Part of a small language model's weights: value residuals.
Each number is 128 + 32 x the weight over its row's rms, rounded and kept within 0 to 255. Layers, rows and columns count from 0. Numbers have three digits each. The size before them is the row's rms in percent of the matrix's.

# layer 9 attention value, 192x256, rms 0.119, rows 153-175, columns 0-127
108:151144159095121133090165148159147143116160119167116126083123156099128127069125124086144100128124078082128116161138073132170157168143122113113183110117153120160142207135110130155143120122127164131141141120097096066142169177165131124070169152105084171114054057113080109093059102134117125148111152188139167127178144129149141091149115143098124141103116174129128140163129218137114097107124
111:088101079144062089161105091167206095091117125159171165071137093123117109104132167160146157162184123119165113131118128096118088120132136095125098149146160147088192142111124093177134177179105111103139090171158083130092101099153151103110117137115147114097170119157118121125167122181116122123174113123159125080165086107098132176174147127146154138101142118129114104135154086061126127124117
103:121117200151090109160175206153147109133135102135149129086156134147137119199169077181115172129148133137093198124123098069127117098108099125127116160156123087149107117129134143152127100068128127142098122115127164108121134095147124095171121154147076092112115095112103150085114086084098127128127099102135133125153162131071088100125098080171169137165108154123115083111107128124087100095112
106:141101148076180069112165145056129132123186099087070119158121089097155189122098140157149138106157233132098098134127110147146153154145158075144129124129105191091137127159156096113082122099189139120138086139094156098099119139100100155126165139147102138121144131110074057092127083070041117134127158135096091191167137113187057142129091126124170124126106157110129140168170109134146117103110
104:151106099116160170131131111127132139136097136064131153121135108096123161143103068131147130090153043109094171084141089133056122128082110173086084170156093122168161147122101130152154163117094085079130118164154065186153178098097137119125130116153136216085067159160089048151112138145109149171105138044124160093187139110153110084142108153160114097139129183126120118113111144139152131115136
107:164143054113157157110152142108184149152142094158190125146150067147149114160081151155116106118137123119124072106112143116079135203095071109129085095138107153128128133088184124120088133109086093140171141071109114117136128153071098154116195073104209100160092145131098091111174135119163158156087155180158160141105128139186140187128153167121113121143148123055122148144088113105075108029158
100:151167112131097120157103124133119142137130093092131090077086131128117146067082141166161117061143115122134106070129116104091054129125115148095155109104198150155135126154075142178071182130102101118170094136151177060154141155143119137115137163114136100116120188154193105130087143131138059137127127167167113068141121107151081160137119090115146103099101121147160116154128144146103163105164
095:048115158095183139157146147113138201207155146185128146134126153129124109134132131086179140164103117161127163122072092137159161113122134153118128170143061105077110130140127149126165104134111220149096098125145103145169152109121106109092102169149179080161173061134149143107101142126184166065118157116053155143152135122168127162118118140037094200159083035104106090128135124104200155147089
097:118102166115123094143115139082105123082170137120096094153105119153165177134077093093139144107145109123044125062164070205079113099099160168157134111123119065103141159105156105137126113118159180128168145129123095107099171173113082128156133102116138124091127157123113066147189163046113094156129197106155089101123106189116130097169188037053131159174191116184120076145178093179102133155072
100:143091126088133104097126118121093190068094107126126114103153137105172210103174117100129126037140132152096101117194109063117090134147125160122146194105123106117163101099172129162160117161130137148140108066095155135107147151147152113133087068066155139150150093143133124096121136124111107109128152110087086134101118087134123066117084129148131139114075090098115155144207160175086128090110
105:122082166109118126140045099143135126089117161115136112120111118129170141171113154098157140119154117173139137071123165141124159075122133126119121135157167156206153120149125085122083096114161073133113155148156085126159123132180058196079085097104125165109101129152140119072109169117179057133088111090075097143106138163087159073174099147141136145112066131134133081083127172117129113136114
102:175136169154089114050116164158171112072148118137150060096123057144144145170137178131127128137132086133112110124186096097147132047119148114154091206151181140148151135129117117105105097118183162100143164119147153107142189121167121132157114055097067160092104168164145143148074128108161081129155084194123038167141122113133183182150102155152127142163151098135193184138129116163146094140107
106:071149127108074118133131102059204146140100068125150175141139137183102090107173124118131096174149112157151163120179126154146109118128076135119130172163173147139149103135111077062176131233139107137088097142155070155151159093143122114134142118109203056135160127103133111116109116127115110139105114139106057134160132152181153144173152065185108132113066120101109130114068167134189071148155
093:174104131148105104103108092149112160148088117097129178192083050099146114158160108124115189103117103095153198153101123137148122178126143135106131129153127130082134151142061143162129153128124111090135133133129088187119166122176134115101133165126086099143157087127102083124174121154151106109142170090108171146140145153093123178156178171211105143134165183110120096136108151097184093155129
096:142074156122147124088108172085132162082111133126147127060147135115123156149124106082117161153149090144140160182070133162171132151127127104145104087158156138148082151148114149178143154165151191166117135140099152060144112113185117133126138099174125139118161153129134078160122125208141214075131142196152140095182119129127108154106118102135147128094132100110147161099106114068116211157109
098:158119096141088093152138110103138145169142083085065092155109092113062059086107181133090094107094145152154152145087097139104155084165117116154126150109159171149163090118103155138090116143157101139131093096166154154165118130137121164151127085112139135153142080164163093138100133174136197134128201124158062074172096143164132160095135150136168115195234111169133071133103171103121122152079
101:100091186150138181138198164145123179158114107121186136161209012117166075123155178147151145116072107117127096117183162108198139104112096105161060092127197123147112153187113155132082166137097155137117115138099115130117125111149162124111130146088109131154182141120156191082134136099161097088145117117126151133176127082103093136141134121118085111124118163119134140163119154064136099117142
097:127137203128138142096089136051089075153123122139118115110117093188149178172176119150097144089134158151152076106110158112126133135133106150161147097089131066116126118112157126099070185135084157189139175121147155176131152106112113103130160171145190136143090153121153118138158093116110105155087141121115140104174178122068172150156147087119088129133134109149130130085109164114142185132093
097:149110123128080141110181160093103067210153095097165178085117158133140129135135083174114077148172136060172089114117056135100134148145156093160176140152131130181127079194173138171060102142126163118098082099173110072120102213076104126109083104126161154135063124161076083191147151124108151128110107122175125137143116114162167126181139135111110114131109044136107134088164121096189158161096
095:158158148130119158128130105163164166212127087156115143101173145144208131177181088140116137146116126121140068068084112143157119117100105129154121165129212109117134096168134087076103083153131156161194200130160120146114139164100132112191135164128134129166116116116135107070128127203134150142140092103085132076156082068122161176116093148102129188161152137104062122150080148095120141095179
103:075167121114122176188102125151126146139064170207146117099135104174147120104139107132096147140119129159110058120039089115130130109118108170133164111147097103083174109144154089118124208092088173090098144106069174109099112136121093110119138089103141126111141125139131119151161101155104183132133086177112184109118186118119053126114129139151099138180136153129141086053153113106125114143143
100:087112138142076118119048152128103075131126091197155124101145154159155114117140095102140112148117160083114084139066139141134097153118115101097138117145110105081152099153137094122161199138159176150166110084098172082194111068094121101149131203112196135156088080130132157164163121143138170136176156130145157144180065149125078106118109111111172174103150098121119160109136154137102134132172
096:119158154108108082113124154145140174157129124117060092150117095121091167134165139155161157141171106179136128135095130093130071055140127086119142196141138100162156143158156186175133164089105102100109120130108101141118184079149131115085157110166167135128076127137130181130163076075172089122063108122177109116162158135145199127142177084147089124072148111086089150154111153170105087088151
# layer 9 attention output (transposed), 192x256, rms 0.112, rows 153-174, columns 0-127
100:180076127144148090103112100087128166105147145188061126185130073119130207160127132058151151150050120160168115115142114157171155115190149097084115115128100135162140165089129117102106141184123156119151145119108141074152135122181075094127173106076048181156115135074149186158104106192105099175115100114144087132135169094089159092143066142152129089155071122154110111143160133086190099123124
112:156093162066090072112106166144075139105141124085135087152091111129150119171069082078181177100126046130191089179145128116157133096117107187133115171185111131119171176140149117141135096058107129089133101063111124153142169184133107154150173123132153142125158164147085128112137132095143179136140098128120099149156113170135119166141148157100142139063133219128128115156163100081125126070107
109:106109158155148133143116149122146132151118143143115091144145105130111167193108126107135093127119150127096163181094163110129147161181182092177116115081140145103138124141150149145097105094129116167144145163140122080138105127177075097151109095123085111127128093108119084126135135138112179161119133132064180130114057087117059107136108174148167118141178139131099135154078139181114088138113
102:127105153101138150150214098115169074137172160102097137086141168095145125106122139166159144115041086145141088110179149170155131154147113119119142164137113109115053085082145096169136138155107152124170146138114130184081081155076179180127122080134063152172133136205136188141095116098139140140121107134083098122157131122134119116079131084136119123105095120081092111084110096170091212137090
105:137142151116109146181120128102136153115126125096103142108069121138149168145075085158153152115172154170102127145109120117150142154139177163078116144145153108139111125163117110092203098153111134198112131061144122089137070116173137146119118155129139139153129121106116112145140163084157108121174118125140123102128126110120120094163108128112148110110106176137138148130146202141106111177184
104:097124086140112140168093141135134133139146074112149059116104164148167140141040157167147187121157112059139169072146107141105184092151102123123109073149133158140206141153129143181055144131132097095106176092104130154103073128135089104118154104174139121205106068091039168111100161142173113107138144131115113154129087152167175102107099143137123140079105157108117170122136105151154086132089
106:123078126115124121135181128154082094125181197129109097079093165122113169145100136140137129135181112077163077090100192140128118144197100158119093088154095132130093068167059106093128174107085118153162098124103163187137125082104080088174091141185138199141111197121167156131087132155149140129105138162142132104153196141104095103165079142143126138099131128116074081119150158171134122091097
100:133135158111094128184077103124170143213087105130118145120119108125090102163146134137193132126130124145145145133142106128142162100118134141109117116140119101110102146150098100102162121166121161118156126117115097141159138074127119125131161176090147096156147156114145196110107120100179135075169092156117077081105089147108137109075199055136063059136104119178164066165115129081122110126160
101:132140139046161105121158100107153160136133116188153115125115132207106153146074111072109152125170167160117091113169113141129140172096103141131150129139104121080149145061118130140106077142162114108124079194097129149100194157162107115097104137157135102086154166150119062180134113127133135113103151098170164124174052083122130148126182092090154094177233195146106104079150086105190094141096
103:174115106154163193103173111092141114147134108123142189147113139070146108120189104154099091116162122221113049111121152101129114107143153080144148107103105148049130103092168072197105096152096133118133138129113205133156108106135129149130086081131162145154148142100135151106151159103116169112128159135092072108139159094080116075133143143168100075153124143079084117153116108106134124121159
108:111139190112104145151060153172137166140101221147127153159138170137171140152124077062143127156143160118047115060133125162127137135131159146148154111093103091127124143134172110167079136072089070102174160130115142120117141078153076121120117090085134149087147153124141122149166136059139156179101108101120074141196148135105184083122192172148061147118071064146076098108134114066091163170121
105:149115146176152112164162119131153170116141147164111092084094059098106181151118127115158101128154097130102087084129119142096114140076119137134105171119079094040136100101089162130119149152093104095137174140191154135090159090109163105157102115085155123138157190206148147141171111100176108158138143148187100172121098134127166179148077163238101161132084120130123208164143121129114142145137
105:107132182109085130152153121105151110142093130170137165155100160137132112120100122148137108147104167142111092050134084124137147096140143125091133073158127122098079099156093159147110114154136089139133122149159109152138131138135094134122159157104172053164103164075098088130133112176092113115135112044113146136104168150110146099216196104152185162130165104131151039123136069199133142136096
101:114177120150122120150160104144155142103054172149146175139130144098200180171180135130108120026198092094143111140095130151149105078132064143134117112133136147160127151102145167150153126096174074134116112157141124137119195136153122139109143162124108106070141124139150090103157138139180209119148149153172109145104130121106110145151145170158123127053126124162151045116132135120072132102112
100:128102150142125034127106183154154197147133129126084136101097070174117154108138145118108134121096147240129147127124185151129089132150154109108168136166118170178081112204087101091102161116151155153108181087148108158066098119114083134171150088133163102094125172095141147071131112107134121056108153136110118117179139135114138150151132104159128104060174122178184172110118168099143196119154
104:071087115100171051159145183121113110116119143194150119144130143121114121108144167206095167093188148146126158130085145099092112059144170081114109196096151087126123073139119168150158138130144159137169174115049100134147107098161110132159125167107154171126127100140156144099124151150096139180101206070112204105203109113172154098125141134103134145128119122181120164170113206156102092167119
107:110098138120120171158214153126127135160143159127164121142166150144136076166131156147165111054097095107166112161159184134140123130096147094155118146112132096120139076158141133138139138102062130078143124189094115088094210178166153132118143117111101160163141207112182148118108186150101141110171165079143105113112142116084132149147123179134096198142135050157096121117147149093164093087111
103:099172154155152163066082141157081115168115155177109093152133098150083156174118111160124138114175131117162089159145066137162144225124119152099193161120158133133130142110106083097086084132070147191140163138123158098067108100124118125095159201093148130144065179150141103161098100150115025096093146115181121080118119109064118115109106174097125129149153075164140097124191141167175144129136
107:126137136143109143091188172131164075162143036138181166094089179181134129129157145154138088183133100180096070119098105146080149137147135121132184154121133095214158053159177145139074108149106150143129065103186128169112138093148102186143135118133129118108138156154091128145109130124088139186112102130157092176134096126088105124154113173135088144137115104162077193110126092130143166150130
096:162156119164083177115131098158167128186170113107104149133147098114139111152166161175071135164147081135171163121158116151171161131136109127170134147113132161143147105109156103165107118117128104081140160103163130133114150161123096095151142126148087141118131173051154170098151114123158071146126073063138132086185083132102145108127096116128147173138156138104121117171094123169147081163155
105:129195113092092203118162148189083085117153104191092110140161099125144155100100078166151156131157181140114100111085159097138121143125061094100149092118144162227137187109164069089144113135147150113104089112117126164102118137091147059144103106103161144094070093102167136146104159134126117113105088160110147067132094068145146106125111107141136158099145189129117156134095145085135208162111
104:178093132164071062115069118080143086091163120123161172124195167153073110140082155089134125129138191133107150124150157108117129117162143075125124116175141156180186122165084136021107141106126125145125176109160119112163127090081088138139107159091107120100080064184208127182110140131131084129096159149104096086142129177140108077094195178104176121097150196168123101107103064167091103139163
# layer 9 attention query, 192x256, rms 0.108, rows 160-191, columns 0-127
093:139158132209094223134128105117133058166143105091076157168180157124142105109177130145117073058178135136139184122130142185126088121124098141144117079115183097123121134143219145138176169046155144110136116154145093134125136121155102145108129137153086159166138151123066123091108069114124179171106058187091190135151064109154151164182119084130083160137138114142109150123138114120068110178147
098:143095142150070098168157185193147200203088194095171156200187153078126194013096154195157133148144091115152161171088127189097099114148173142154177195102138108103137115151125175155119148138138081109123143099133147145093130106127124111168152137163161167092099165083152168088098104127132126141077140140096117190094111190155150159121194129119125134129125099118101114126076147114133106145100
082:106138096037194077096207144178088158147112118175197109132153153144122155058052120182118121094110149146070135075180095153103129106139126137145177134098085092080145106100151153149120071170173087085122129136082142153160158117122138122084117022133151108139137161135108123088160117055088204201131114132096138142096162139156123099106129098138097120204134119134154121138190072111101156094121
084:226102150155052194136119161180195098132114098133116182137142171064117129053110166158115100147138121134117121219108086152055091136101164163180120171165114125152122142146113129113107115189165142168150122037131160093129151133107074153170143091165131119069129179096182099121086136121101128138125106175123105125090102129162111124157128113105162102091139180114118101213091098107151136136174
087:175164079134063100101078141096197133104157200095207145114102143122058187145138176068165131132139113128142125101092181099124174097127098096056082119115152123142194187127104114110135141144139181172148176115180118130117126112110104131171075107106142114132110133121103122140080122149114174103081143096124127183141075154165104132172162160095153103118121102140173093108113124093095144139153
095:116112140092104150121139160151130144121114160170103083141155163153105179105139112179156129227159160103165153153085122132147160090158120080168135132107143143159141028126164155175149104129131093136122147110173149139117123097154162092119081132114128143168117109154080096178080170077153141205102075122180139140120111131138189082129141116117097096100162126118118177155113139162119090086074
097:135177101128149140102025113145115140141091169051099136149139164094131169122107157105112130109168095173153097143094083103064143152168135136145176136131147178127164126137135140148180086124127163161114145099129146106098141166157096058115121121160102123134132093210155071077075195149145146127066121132128107151121170132119140116120088085168118156167119113124141135128189069122111107153080
089:173094138116157166139143133143190138128080121177079122097120091127165192103138133164159099103135108124158208059083080113174129148090085096152145149134105147097135117180151125161182144133163131158145116172112074161158082125108121135047094150145107145164056111141110130126101093113148144166113094091109153105135128133121103079142134087107125111124190198180115153077086098141158119103158
102:140149103098128082125067138123070163172046134157089153141053152183186087149116092178129119103111133143132112169167083119149073129099102107143135119167158167158166149164126163098124141109112114125173123145164105141127099163173082127135131173143147088121098100162118076055137163173129073100175147158093128153126102170138200137121163097103114085125176176172140121079190075131141074136163
116:146092112177069154122086180156161157162102142024114165175087141141147122060078082139169078104153142193117137194143070172117129146118117145104135183107177099151115088137110155124115151150153078129156115156169154157080161126135194130172156118139170128085096140133187103135115144109090151114093143102112141207181084168104140153121091142111132136102152164157103207133101096134115087163078
094:208058154139061142120096214170110123171115188078151202146101163096107139058091098101171105079178099153114138171112117178151144120168094177139138131106159116095060119190118110102081117085158125078119151178109119152125142067107125203142180098113190091128121137085083114164154122101121128171155095115126137188153159155086133137119173118201108134119088110173105117117169156118132126139156
087:128110116127195095057130053120156120085158076210084086161124058144132081173160108088150147150073130104145124083128138101149184093156133124087177102106083091108155141071140097139174135148143113131122126116163125116125122113104133157055076128147063094133136106156076128124198132125166116161188136088151108131133146149160167112120075064126089086171088162125171143119161096143143163083132
087:103090149091091090125099128065087211133109098134066129100134099134193113119172147122165149116141143124148137109142134106141095126147120125146117141048113118149094119054137087091159134159101085184133092077132087145158129128166104172156105130135169073126154079155197175092237129117071208120104183128129078111171117136094097083137135135079121219174136144143099104184150160079096118159066
097:093138075140127070137188061126081141175060176115091064111112138143137147120129141203180128108175106135104127099113092106150086125136123089178192107138148115126103160163095144206135112163151072142147203107139030144131159112127067124115164124149158122127119136133139123142101162106118091136153202154132098159120145183168070101142121120139071096134104120132136186094118204130182188119126
086:132138080127117157118109140102140095079105148110135148144096165133142129118131106185083114180069171099140119157150169096144152143163064129150155122123116127096052138130145058145123091152130119182059159154153140177164144107099122200151178090161111088108129185168158127170166148110087065140079174167083139119152204089158105129113129131090131191170142100123093190148137100105147119135087
083:172080072081135136132121167095048176136173102135125139107124149083119138104159149059158114143071202162124123122181134097128086116150083146104102089111164056102091105109163091103100152173113137166117072110130074097165162143147156152126115120062128127110137143154128115084121089099033162150114095135130121076148092086180132108125184110104131060120143125128159156096105138170151112132141
091:106104097125124147105142107120079063038164097153194192112116142101109170138077139125118140076157109102108151165138146157173138143110089139046142148167045103118088094098120117177116071136111116137059129106148116103103124132115142173155085201142121132138150169183075133132178056069149134114120147109118192082098178153143137118121152178125142184108171136094107137123097161176126102109121
088:157136151151122141123118189103141093065178139111085131123133149101109137095111095104118081171138151087095125059127152120074138111130142105088076149128137071136158121147102122168095164133157130121214133175155092109094122131145140135149161159108141108173156133098119139123188153116143105094162130108099111166105062165147197155085165159129074118141070132138197120101154165128081092127112
085:155203113168142076131175153073142106200095111121124188144097140163067230089132190125148129134125098139153074175146097106054070145157092152078140122121123096114155167120129181127207102126126154176102087111153137179112162173116155133095104140128136120118176119164095109140144161113153145111128090122152174110152030137096113160060093128172106103072132118114126134127124133107125149199075
088:144117212158099136227120168136127117093077132155123108141119141128097075169101136091106128149153127186126106108098146109056148146055126159089119120121114098089090119095124196134147126162128142126116175205100116108078190117122126133128160111117077153139138146125154075172157086099085157133134160091079113120175156130124103120117105119146157142111111169106135089178122101157147108181120
097:098170167082160103110043060121208115213151087170069078183110124062158160076102222110109134160100101118123163149124158147103113155151119124084112140145139147128148109061112123188102111161100102149140115113141089139135150119108133057116124127126129102113098087144180129125174119116113152133136185189134120092037134103088157160080164107086116123073153123121141212116128143123090077159139
087:116106128149107141151112105197096186156096161111167163134132165137127111079128127124111109103052138156157151131097153123133166143157093163131142211145078145063143126109107125101123140108143138101178130195103165136131198091114163132170072113172126123150210110130148105125128110156137117141186086124182119096115131065159165115126119154152095093145087110158131097130150152048122122146142
078:135102137089138163133147029144043149092071137143169104176118151135085171126114079105121101116139135134099171170089069127137107170133092121148119110120162181060158132097112172118157187107186159083131132087083169107140082123187129096145182125142167119145140153088127112126081125164108115167125134099092108099157129098119134160158121078108117153191127207137154184159109103128166161137136
100:191112114127127178109143076176149144154087084138105086133165139143076179116111117144157121117112087087145211151096143142104145167090184100082076089086166120158181082088128123146170164167091113093122082165115123126157159142108113129139067169105057091162105133143162099108132141127177154146121128153126110169134168171139128114166089120063128157119146118129124152120103083126108152159105
089:085077204122117134089172150019082100149094160117207115167140116114119196167136088151126097123142165114103136075199157138157200139089119151174082107185056203162101115145093153089103155123144122108179130150093095166155115175104124101124149183129090128175160146158125096104142118095125105101159046127138142123128102094165101056124124113142086158160169098128139125190082148139160135105143
097:177091135088095158120152114079111115032102150125089125181123134106136129162123138143134144142167136158113157165120175142132169086165166127097175121103053122148065152101130107134184171100103164125113084138142165108116166146151139103112102109174082105154119056064055098142117142164153132119170150102109129121048149087125110148170115146144117131100123150129146153133099206110129102105149
097:098132157085115113118106077114091143043118052126083078126118114129143113133162115090110207112140130111166115101124076137126166145135119173176114151133052116106129155106144097140152122178129113141125096045093153195172139097082113150123103124114093132132148123111203121174096125101155120114098145125161141097168168111153128080141159107214144159110097147119101072118132124125151129096124
080:080143134142104182100100133131083097131173130125096090097135083137132065131191057122141109096175169102170157121094103105147139138127114083124161099161079135128137115093097155144098116138132196118140141185118118108158140121129100134145086107131190162105121162142174082130127093118119206160144179129151122078162084097121158058231098168076160153110155125138169100098162143105128172176137
094:134184116169090188101168149102182112174105157082088143116115087086165133163170125162167095142161136083141240148082161143153149093122069121089116069091132111174151152188115108110138101095133141137078136161137126091198119169147164077120117126153058168101140138143098102131107084098165111086111143137079100128094134133172161160111109148079156156121151168110144127124129183099135092145181
095:068185128108155104073155142098138133114153091130111139132102175241188105114192153192102087120186113119125167141111181145119102090161079107171097115143113144106170099138183143083132142146161166174066112134146154136126064099162141125129116135140122090110034110124135118179143118140108112100166177126076144060147141116122107129089061135135178114099144114086143145140127102126103107119127
099:138138128101090168103160164147161177176051127145131170138095118126122125076198121122128200134103100121133053159119129098137177101108118124108167175171108088091148086116139212109142118107119120103165094122113132080150145109165134111110161096151084089086116140104206122177099143114111179177163136084134122099170154144117094025109101039139143137173143060126135092156162151124122077109178
092:158118127177126163137166078055136099137152121075145148076121095094107082106127115120141107136150098102161115149110141120063166107117119190118114070142135139201156138178088140160123117130155108106132104121106133105123097158095120089128075125097089139166177084182100131064097116124083131085109154160099116173153090154159059146184127170091189103141096162126094071137169130141122128069126
# layer 9 attention key, 192x256, rms 0.111, rows 160-191, columns 0-127
074:116174116105143096139092083065121102141096091137171102102111152101123098122142123111077172070145091115116134177074138199145130135143111099127131121108185127129149132124113163220095119105159111112109190121144153151095096155117128075153172090122164141195114069166158134101138078144121083130126170153125080157154153139086197146160136135119104126141136082140148113145055162107100161171114
071:160199149121186117072121097040103151099117109140101077140135043093162132086168131143116130053087113120145100122199138166171084182160169132095187098115136151170176091112099191107121096122176072159162152179138136155098160159177137104082132106083106123149129096117100098088142135115180147158172146174100165154149091099139144128134117188135156131104157178088146121102130130123051106116110
083:074128170157142141086127120167197106148142112130185118070185197101132105106138140155124141132171107109150124153088157140116203139165109092121114123088109134093147072097100104142196140166145113147194141170168035090128059149103172128098176224163139124127122175145082141105088116140076097101123124146140161148101170205115127080101146148098145121144109111077080121122094114109169191140148
085:117118146187104116124112115196184122149080130161152126152166118128173128067115098176139209155127133148178134139112124159147181158145163147086145145133127177111128073131115115165194111178133112219180086180168134089137102130169182124109129146104098112103088099057083086106129141112127112121127069091128142140165106149160133133098154089121094161131112110146112101163160106125099111139104
084:134141209115146120187133103123148199150094137167089112118182099132139132123108164120179078129114130091152120112162143098142122162148087129118131130138191157138126121154154159158122041164148045105145061117103157078087107054154136081111145136160118130149185144140095137091121158166143119097095154171144113077082148110093090098091154058177152149121118114156116071100172157114155102127143
077:139099065126146118179185120126125098149158055054107165173082153113102137139075133148178115095103146131142136129128125143105188143101077096093111140159098112120104144104101124075157122107067086124161139110037132127157182132087138076110166140146087091116101201094128118119197162119086133114126123067123149096178160135162104097111108132149120152149118144200078120127064182154153150158164
087:151078122117030140070154131138148150142059106188168194153084145183213072152095094136088077079104124119072119124094058139159119099189134137101104116161119106122145185093124171158120154118190181162125129083049213151106201068122199150099112111136178149171081116156123170175152150164102143084086121104081114101113161130132170048104126142102104181156134130111086115092144105141188122108126
087:103147112085131146139124114091111092191162157123137119115163146151139131069156154067164128153107048140117088195101112114117160063210159143108108145100138170074066119100126137113138089084134100088085083079120156105161128078138188140139196120109181121113151080160109184147163172224108156122157124162135147118114134098173175143143140119106112096150122088074130071155129086083101116129116
083:125087090154153101072195110111119202170113152169104095119152112075150190086117089108146190188155082181120142121103079178106114163085110140129080143144108170096116070174161102149072115174108121148138165168097115178172133111147154164185212137114146133084134125132168135151085139160146152116097070048134133151166144107099109136171233144114076128190118152174104139130093073086068168162097
121:147087140122126127179220159109084144161126129101139104141141180122081180074081128127102115158226105167163139160120100122091100155074125096168085152102148121095101077176191061141113104159143165101080101118142078104165130112097139155179174152164186100102125133114146165105093109162148098109110102103149157178151126182075136132183242108123097069149129143175092097149124100088080144170153
107:130130131093139134147212137155070088176155153087115146086146158114104171048127147092151139119189102135136091144113102131126121121089134154156101148087115146120142093107165107114144103115138147146102108118178098140168110074131146119155177174157171119121104151107131127096078126143111116119111126145140175178110161157116134136163227119114091063163144103145106135160126086103120055132100
122:097231078119165109121050111150187149090121076133096111139096101141147081182145121155146112112005117143110129040126156129136144153172137117155144098175124130126203142108050156156104145141106096149132118156129166099128159171164126119122087080105093111163122131117126074099104130123126133119167153129118116110140137090174108150138027164155159197123134083100150083112155117146123133093117
080:155178112086145181091153133100161149179144129181093095152084123175119173164095109157227112050116174136114078132153150146107123073140173102120134155113156088051119102121139186158130149096150098113122102146150147176125113122112114137141155145184096165138081124107125112183132141140096140134129117134160161043115138138141136120185116067096130139064159111025120158084164100111143169121137
085:131160179149089189185092186100166123112109186148163148075130159136146146157139141133150082098120117143112013089161112106152125094132142128112055139115085155170128097102145155111142162137130122102103156150131130093122093157141133101166139179109111098186088095090097121160133156106133108093132080129138134102149132127094142101070143146161133132044083155154106133138102189140158144122074
084:095093130157215150131113082115149101127089105120199143123160115136100122107087088128115103137156137110144183121157111119133090140085130093152168123183118131127123092135114153112084116176032140152169044117121149122075101146149128176061156132111110175104117149122135180131099092119135119079148108102104137099188157131127153124122109079106068039135157148068147096084150187127158192129116
085:094150170146115123174124125077165104076178159080121111142069068129115132163155132100113153201144118076156198096097137109121135068144115064153103115064134071112153135167131188090172119045146157132122153175156151118100117151130174139141111081106115109157115080090160126192151122112105134059110158144115155179083085104074165142172129126130111168130116116177133120139128067134175137113125
084:172108155113155109132150089148133162189110208167142128125069127077099108170172090170120187102096121147176110122142137090102139157121137152100093109170163130156106125110128160129141149163075157146153047132067161133111144141147106109139143101139155032181144073116218141115091080164110142140153099160106112125128074127165119170149108103106184102111125140130123092108122130159131186152171
078:172088141186159187096117080146121108122123074162127116144163105157143117138134123144122136097119122165187106149147142203144121147183148148141121045150146095148107066143164120128182141115097152097123102118142130147116166127133127144077130112125096140137107138101128083085128071137145176188066168141131152088124168095145045161106118125227163141123117113125142146142138150114163130112110
081:145098129140060211147126143131098086114146100156200112147124101108180112106158062148063111079093167175088113141091166160176195074109117098137104150149079145066067073134123131179104084126114141128115114105122116122139108104116081136152117162248137099113126120088125137149092118152111158177131115206177146152078156136092115077116131141142107165093090154154089119160127147079162144174172
092:139153157138173104067109109118130157171110102182115085123167122133128163107160166126129116130105119129152093124138101155207141148125066188137124109098132141129109131154121165075120138125140065137180132132074129108145104147129163113046075153105105137119074117176126156176142164123125161114122159194131161118093116145114109146128089145092194148128100174096143056103104089118098136121177
087:151141107155066099093138118140091188124155136132149150113134180136117078140117131102134169085114146079166108132157125108073103102138103114109067145117146108187114104130081113073129169076144108107148127132117153134169133137127118206141141133137097173110116139116068113046083114192144107147156132180123111144200166121134146130090098119202096142115131133100151145113151115088059154106154
074:144127114146142121111126175156157185084160142045160084210126172166086165093105105144178171131064149069119066136102093093150207112164130112118126069155123122124117065149140071084157146104103130120148143078120142077150165145113132158111160115161152126129125100135150093185119158059143155146090118096109135081213097137155094111144168101138070140118147118113161170129142192140162171096109
077:133089174163136121106096127146170119188131038140137164100172090137120143170130168186089136075141101171128111139147175171150081067140173170136135100123145140150145138135167127101138062123109056176099173050085133097083088154074122164138127159125189128125109093131140128061114112116142114116136196145169143147100155123113116096186077092170143118136147106086142147151161159153159156108068
084:108117160146084100127154139168138119121096124108190158088126170124169072133075186151119170158188136157172112177166119160135141096098139133118116186098152125152097199147160155115086167087139088109099156079156156094117159042144051143102147173144166150111123153120161118204089143119117120108137177133082118120084073115086130074064130152165211114113107191117143071148147170114119133130114
089:060118109157152162115132139150146181142163112187144102121177116154147063127049176126153111149128137121144131172061181133145115160144056054039123096051136151096173074111150173104164145143104125154119126103148118123105125098149103132101114119158174163122119107117111107135081123095141122113170169112128143098170071142066161069158190159187151158137106150114137118134135155094139153106115
081:120142099182165093088176109129168120134167140167134148113128132106175140136135154099140155084087137127157103079102140069167152141166130148148104132072149175096167120123131112074153032102130177136080106140155178157113151130160131108122114133069090091099147163199170096156131077122109135137098055108114115150173116121150104118156206070138134141071124141121083137141147131105098191178118
085:155118127162082141143105103089175126163152096095142139095076143139107161162144132126111157158134066166090093159124138144124086136129104110131193129093147128152132137158194153146211084141145121180142125166147135118146088179167143164147193113105123139111158134125080109025117098106107091151122164136143086152161087104169115153096091133039175133127177102097106114168153128120162181213172
080:168142062097083111099083145134160104139145179133067149108146176130193116145119167149056114126141108114089128109145175181164055200131134076119139135153182148105140079153136086072208124160129152119106103096091103104137181137057163125114095125118098098192167129111163088185123138135061084135178058100075094181107132032093068130113102154154141120148129166091117111182153145170123110110128
093:134092171167129062097106042041139116099174141112082192136145101129169098130165060140047129125116066126135137135174176115094117107178162112183138146099225157158086098146176149164158108136136105123165097119109129133119168113106133127144113110127120140150128141122132146115154193120131068141192115115145125145183164119161141095099125160132193145105155160101142068123145226153118151140102
085:162149108144137148140109139149133092144159136138139035115107139095050103126143156038105121129125121098118107125151129119147170109111152143108149090192166191140112147073136128157101105143142168133161121087051082173163068142114117089106128154092109161124065141091123156092071029096151127177072158119088104123079075159135134130216157165083185161140126109142108127103129135128090154133168
088:076055166157255122156118122127113182138114130150128090143117132119077146097117144149113152051092125137143158151118145116099093103111111158131076098149119076177135074153118130069147107109160116155120122095121118127092112139112171140119101146158127130142127129119107096136122148118143124096112141149131120178119135102102162145096150209109119159157108151134101164131111084099157134107079
094:102155121120172135160068170093153131143132167190133121183154135183126185095072141113092210128157150133101185158161127169075170090139085075133082170121099166156165088137179112086179069154085142121149176100145116101195084131187160107124173112093129146134120138078174143081096154197126138100088118116087103072104071091116176133156094166196085165138136148125160180138182149092113068145143